Part of a small language model's weights.
Size: width 96, MLP 384 tanh GELU, vocabulary 1283.
Architecture: LayerNorm before each block, learned positions, biases, tied embeddings, capped logits.
Training: a variant of Adam for these matrices, 128M tokens, 3916 steps.
Each number is 500 + 50 x the weight over its row's rms, rounded and kept within 0 to 999. Layers, rows and columns count from 0. Numbers have three digits each. The size before them is the row's rms in percent of the matrix's.

# k: layer 5 attention key, 96x96, rms 0.118, rows 88-95, columns 0-95
# q: layer 5 attention query, 96x96, rms 0.124, rows 89-95, columns 0-95
# v: layer 5 attention value, 96x96, rms 0.098, rows 64-88, columns 0-95
# o: layer 5 attention output (transposed), 96x96, rms 0.0868, rows 64-87, columns 0-95
k88 100:557479500519512469405460503452495518518488454591541519576480448519521456468498527558545493459501459484505476533421445495503513526455482537499463624492515556378511441484491516486428515498478527523436540498461467537558597515553558485557470444525612526530497532548506266474604487457524475513
q89 097:496480501463555521495502574445496427442499520538526501463510464424435479377439495623478510413558485522529500474570459434548415464582507437476471463450492511555496531508472464508521541547577547581547550543559529543536526525515499519523417466554509426408549620454477506588474396438422484521
k89 098:553517524559513495553570576487560492579516515468519524441437390506494486560465482515434563466567476584487549459557538517551454459444513471532546424449545408515452501471532455484529521489505506505547496402552549471471456467499396517464527628463504542522479474414457689516446552539508462491
q90 083:492437418442509548526523528456475462472538465567525504498562624558480409592542506545548364457468432520516572468492559575489395582589474452536467504509561474513561497421480487487580455529468539434518531575593400538480474440498464520483484422520480546488482459462478503546446474496508573495
k90 085:512485518490548494566509611445492512447571553413489521446405457460445419531499505404492566485460561510478499479597507547512542488517510472539493350445448503573461487472541484452572449540524547599512458558504506579506441539480448480462482513475407509453454498463428645509531462519449461557
q91 091:454561411554501510520482660553509509429498593523398485499451514463471486497473508489507434460545492514427556469531455524481492468469603493461480489466563487492421478420412460428558518468507414530503398397553501542447538500538537567584458551501480544457541509427537525466546553473429430550
k91 099:541459509443552530636482504455524509498537468450509436454481476505531480538515478472485541528519473534477509556528521546438470516500482497503530418420440570570500586487509490516519534452650469527491511480500619484517441452563468508471528557484454509499478466482552744462430439546487499473
q92 088:487391464490499484498527509434515519488429454592518456521572446566437537496511465487581503510613507494473430439554539472483618511514485501429498503502521472487520446550446482434512433588556489403490567494573523446543460461584583582454566529481490470511418369426473490483556520532559520550
k92 090:597487467583497488483491509532494467590487594457446477498462530462500534547544453392433522545537511442526492502507452522459544525504555526547438411490419497565497415468552448486542547501495517509530441519455480515470431535564514490466581409526478512557493505551561721471452479438457477558
q93 092:467446449472444560450394474594428548514565565497488549607464508596406429515492531462602393551574474534517413569562513572508472492495542490495610502460508450503559507438516499505418523575518416427456513499476449506439514377499448467481522495494497518505537486487514498473472549507534493553
k93 096:590524424394487566423567493492458492461509490557516463595511463502558445490511537510492508401487491472517488461474496484498506438548515518369418526566546541474467543484499500416476443581483463545495535562536387514510579626556569470476423497517543501528501490578558428521557592508581524505
q94 093:462512397556500452506546477504530572439502497466471482449464446571562519613518436472473514465482506512464488477468492444521432426500463454525599569448380626466443501491532477584517453561509465525501459456611592461542520569419490507481590546521556540592425483521460496512498544493469430463
k94 096:462517490520517470517497495528394487472541474576562478527521652489528505504486480533495438532506459422514422521599507459427523575518488609548515424519456493446455415528418473480434496484521513547380541509500539503457575474642466614509493442562469532540525566427444455491530483490502549499
q95 089:512547439518497508439406471508529500550542532524509440538532517517518464556513450513427537525515508486422550428533412494524482419564473462587494514520598465527529544454578486558606489504558442544500477535503497530503513485419457517571437426467504523649418507620450493569500574430433419526
k95 092:504474473474558487615545587544463528381553482489470526387516511465477466498442553459486411517531496435563559474569461499559538497456506512592533438456430532552478507462574491521484464508525442519519447460439533518427429460552554566459480573484474493457478456432476628510511403504410513413
v64 089:445443535610507451543493508467461450461532606470567456466439493555438556567546505511451548473443483504511539513462523420430555478522560571484531451567489497542567522541543488386445495426575388611447480446538546469441462511502493453460511444589419512481538455532557481510529475509521387502
o64 091:507500394440548483511456524525573432434462399533471415467536535466556430518507542457465435469519579546523544545526527437491568580521453409502562506459518571494523413578495442503568508601510628505521549574462440402536570477541521495561496447437519514476469489456449508522482437532443551499
v65 080:485471453375527598609502545473535500313551559482530452487513432548523463492449486505540525496580481428497409555516488565413537543471505505515521533597431520578428513462509581484554466514507496485457446499472472557530463510370578538484499527477521508562502481510431493529531437526466509500
o65 077:482428604503492468467548507556526533486501584558430514411495477480461452614482594510433512422432492513461521457431507534604451452465527498638528525500510428445492583580557427524528525438513585512541484492557442517458452491574452473451560597477486488406499520496483526533444535467466501473
v66 089:569483512548474501517466485352568467487569524510488471379464525485437524528540473508510509435528463578471586473420538463491575509527551497550563545468561449503470573487455391509511410510523400569521574574448411458558503445484449515423545440459447505498572523526617514478498505499514512539
o66 089:443423395400470478528487475525542429488527535527491452513520432572559490477465545544509496468484485556451536579535511517523486519470552529388519452530501557526580431483478505482530575574570542511582499463455428456462546392473588576562374494453543471485474490566412495442495449578482545556
v67 085:600483537551535457479529515565449516562502451482576498572368421542507460528529506527442461478448418532449492564440401479490543476478449484497491493492433438436550419510526514641446487480493509498567539406617488478522431517562400471468554491437545534439538557523478505534528464502561515542
o67 084:525477538549481527473529525424462517495521514444501601536563476390485588511424426446538472526554574438547554503595547464523594451466483430414512458511484539558403569418587504460504532531457468499485551520420566533539544504542548514517448506554388483561421479461526492539476489473543467402
v68 113:516432589566496553511499540493512371410538520473538540437489449525386473563456540499551558492448547552535565479509521505479474466534602407533496487534455541440536484474541485557537533523558444530534453430521535490398511521477411417366568521488386508489530502537576501519527492538509502427
o68 120:515502422443523546556505477512525424496484505499508488461457549403531469481484559524432435416523424500559532521581542415539513571519462503550420510430511519505488449577472490522509533614550574511505499586465499497592503551531546520602380388496566442483453524442428473538478419493435542543
v69 095:414441595529486427500465490460556457436462519477529545481474435591414445520504476530500554545493484588454503482568445525405449424543561542504526463551531570493545479557455459452447391486508463569531490456536466491486514454515490474403583534548422443602552544550518510510566488535602487577
o69 097:503439381430542507540520465510493445415538540575468451490488517551504443468511546512483405496508514485520520604436587477546537553585469451519443536436561475510462446580461547530603494635509517510490476562431499465537569536555513495526430395490556453374483479461470467530541439472486514490
v70 092:489464555415540536416533499463457491520480508520592562523391457506505499576591482486533555473503511532482519472559510601430486599498485543516435453395483532546450531486392431417463424493520606542452466435464406497474550435396517491520546523473463477577535486517503483452466517487481432574
o70 084:511427552538500487484533463554492574439444449434503533490575526469452425441537491541490428533474458518541474638533581481535477453626532511544432418547508426442551447588498606489565487501537465428592505572454431489420526579602479474452477480504432512483533540509517496512486478505459466466
v71 085:453434420438525432464436455507481468501561484518509533498545498527331488547541438541502484441548526549445533592492510589493508592417555514578524475481525640537533457503451496498471523476447574512541520495473488523390506458443560502530449433569554490538447452517490497457478540431497530612
o71 085:488429445505500542442436522507518602515465473502515510392487513541547448510563584473465496502473569499494484399507573500520506477607560553538443483506490405449514509645523548434500480554491453488515360523422435453557551492532446505473617459577507514533536440515518466498527462581437480487
v72 100:636554484506443493583458453538496552567484510547441464602440493468455535522560556546507435381444474488468477451568562466482468566495437491422529501509499532531546558470487515531492581504489445528383464407445485599529527588454569522593453517521512455448468450495472510546543434513435533487
o72 100:515568619566412463491536511481485554459371448477570525493571463419464515542512452508471573600564536533506518493486474500471548416431479475539486461569481438467468525457534484478468478400451532411470540485548610503447479415543443537480626546463492544603500504534529487502504537525534443488
v73 094:515515401486497530446516517423466508482510456357401451525393500548461513538529528470537490465498520483445565464443643530498515551402537486525406532569544463551447495479547554487481404612462504488447543512527526473518560530508618549571491504560508569389529494458504523514480479512486515503
o73 096:572467600412464545576495498541512573560485491522540535471550409524618474499527540475521549564426462494524505437518389484553507433475526554508608530530425473421569489475494439411501499426478521481525535450468490557457480517473433419519489548519441515491438610557571457456500504429505536428
v74 110:533512496411434541528405479566578436556519488504679568491554518468550478502545481472507474536533497509463515372520359507553480479475499520437484495507449545480505501425514505482516492540477547501473449483476437425623494552471550521438441535539570427436474550453467484489490472547600555506
o74 107:496431573554566475576467484452471513464489519479423570480492451489473581435436540497474559473476559510489420547423638502504516544507507421524507479535553428511468527517484523577557552546496439501493567552542607529446427518496475503425565451541495409581507576490581492478453386455439515448
v75 101:464562508497449546482445519534473469447468492485470529431502482497504478515481486503487522473533483532532419507528426522528457553364593398517559531493538415531421513398466487580547398544552583527475517463515484448427457531518524532520475620411540511429503504476567506493509536461496673551
o75 101:518446566469450426470532481472459494521514587533476533477442478401616557464485577552546548505502330501509541491453516524553456400438526447503496437569506531528591520492524518536527520455549409481524445507495538608527436481414457543545446523550522421511541518569454493452551501551504540429
v76 089:464491524458551436433569528499452433504531568500443498499543463468531540507479476464524555553447507470494593488452597495585568460529484565492523524567511539472452517520591458416429514523531410479485507558651493412448459452518438466467524495555492552537663534436450501473527593481499456499
o76 087:499535420435557549512431549493532463495541450495451498552496543556554458477483532492472471455466539504552490513515400342413540543549483575460505486440550524517537465471505519511501475548461630633530546482425415438480501662497534463477473476506479526388496500496513500523503440485518579475
v77 092:525509620538521545485487489573532511496504515516467552513488439480385473574541523465529485471490495454463573456580506501502513505408595461525507539445427444455549415422476541481500457496530602543492598496451515472433508423450449507378584611449541409454512461522523515540489570535451493438
o77 089:529521562512498518504502411494497538482448521462568520406521532380466585539470445526559513476464420491509501472495592505563439464521504554560424388586584455564472467523522531470449519532521541450494541511474546558574540555490472450586439432537483452505467609464462481431599393541473511473
v78 084:523492402456445506471525522368480528527589491531594488507382428509525485439508427474584397476496444567487523509482490591464448657449489439518510501481495546553576565456457447561551477532509574494515483489433495438467502499553549536574453435410487538526447486500455492503455494525527544510
o78 081:509358549585391500493553482562532532549516511507489550499485464498494441554525488513445528500540507521445517541609498582492508438503601510508525471530411486447458527488541527392525535430505421487593435505448490610494416432483448467454440517571450448568555452613507487465472500551500507480
v79 106:463536477533506420516529513499411478521433544468444560561430455576488479547537462523434549447562506570495420514518444469451446477522548546540523489556563597447506469460468486466436455496489468558489461436592476556401476553440547495627465528580482401580529503578470520479465478437589518569
o79 105:565508398448499504427539552509448513451538431548524426518511471496542501393540577482527426609547445487523512540432536457508564450520494501518476557468489438474571546563482549493630485499431480548449512567429484488567523476537478484433561492493524551471503343479455464544545507576524481401
v80 092:477467599570491467415532533550493494480471422507387610581623490550476521478421500506488503417538621505454526593527627527486496521443546469563440477525496486377475438455555470524529442461465496423512482479492501436450521458518478496491515506488516480521512482525457517494485624496586508477
o80 094:502540481490534581494473467521421512600484535617594570440424534478510395445526539506559486550533453433549437359485420478511470547531508566463425527520454497592525498552499535433446467474429545567448481480469481500581524584478552409593506435538501518459516473457497473527549493494476481478
v81 091:533517500510513400536553521495522557496519452588505565516507429455478481480506438555552478451492505518475574403480564572486472502445498462519417518473497536536484583448517483560666503490477433472476509524547515599417493478468537463429577505549445410525506542633522508458404414520502547559
o81 091:486396501456508517463521437594495537540434500532645526525481471529523504491544478458409489569588517566443506518547462526504448549445485546517473471524485373493481486489506578443385436446540572516465505492448517483596510518508560547542488550422573480454450446444403501511616542485457503526
v82 086:472561556449548534409410494444503481457522607450438590563488359534490487498456493553557514474463503490524459425628517552468475527479472513474459482497500524422436526467491484452484448508511399580434492444520498512550543539551541479495588565443471581599558498466499515600542564527516479491
o82 081:601542581485508455535570447565478530459431532602457548502523566479481406523493482519494544537551442478531549569393415406509526434519415545523461464554477475563480536537455565546521379429421549538524481524438543517407440612571480470525431486528521527465482487482491462478470500496543525505
v83 092:523572401479384586503524501510498468576505527508457457549515537476544533456556513425551448543490511406538580503425581523553513548519435499494464510478530453494516524531490602519534612495463599431534438541453523586570504484419424503486421515475565561445402506481444491527453471521514412527
o83 090:494562558646494487510521529464502517590469490415518526530453462510413492515501466562516546447438564490471380450565420573501425515554501569590599465521510549448451519384526462509410472440489434525508539423530509556458477516534458483427568526485463526578475557528509464491434550530508462476
v84 087:527529465409498577526490472479500487567594522565460388487437454491503501475510571569505445413512450518493526508502498459507513541500406495423469515623510620449385512435392542465485536537597492467495458484596516548554488499467559541476441495511525483624539486511503515481501531523545526595
o84 079:490482525521435491544516502504449572428488548524452506532495479519495505547505465459555538501481531502514447523478487490514465462506518579542512499464521356482500550490574509450526563492415530538506542568446465476302447525577410580446637564516551487502491422507409456460474515533603563508
v85 089:500521524518428433479497478529494432419551514546587498490563514497558492524437469481444535477491469434506474481501522569562603643522548464437479527561490491430491492574496501547635488520447532563526544466465398493415459547502383540579437527515483438549489540469521503496556575519404508425
o85 087:482557551534524430581501506541458488500475513420453580502410433486516483568488585479481508499437464512539555481609533454480448546453495540558487518452501584568526472474568552468470495539497523558470404482558516550566447514475636442381447472476543461426556519445384472558453445538500516461
v86 092:455436515504502499457483527442546497556517513533457607477527432606463531459528467541575488370511550409467533430440494576534435487481523531475527485551483477529484499464500537475628563576442446380449512410462419495409540491505519495471486519487529548461548476485431496645473475529491468534
o86 090:494487591537540510513486427502472507539417581517659493470465496498499381466553562546527551531503575487500524444528482550496527521539387499489518462463502473501445555519497490474407460437501650552546432389457533465588456542532469447447482478572550454496489534406504463458502469496466561494
v87 091:579523497481511487534515499506536511570605486471571442496410570528444477445451490557553496427395471482423522447479463459538578486477463558515497531471447552484587456500417616541582530508462538452523493621438578618566436501458568498463459426511530457525439471465505512480483447498538495557
o87 086:519458501553457492510501465525507540563461481490472510473606474536429599595451422432529495499483645511431555475596537616536454446427550588526537453489513458438414533479551416429436559487528452494533519485617542489435521523526480514448493546471503463551489405491510479468514555522463492525
v88 099:513603564543477582438582487495429422539527549497508470452597443434522549475513543425553497500561527451465494403464522513626461543522483427491518478476546395510539461507467523501510463612508577449539586512415492495533529550446415534488449438458491506549461523497517500577443496505434402483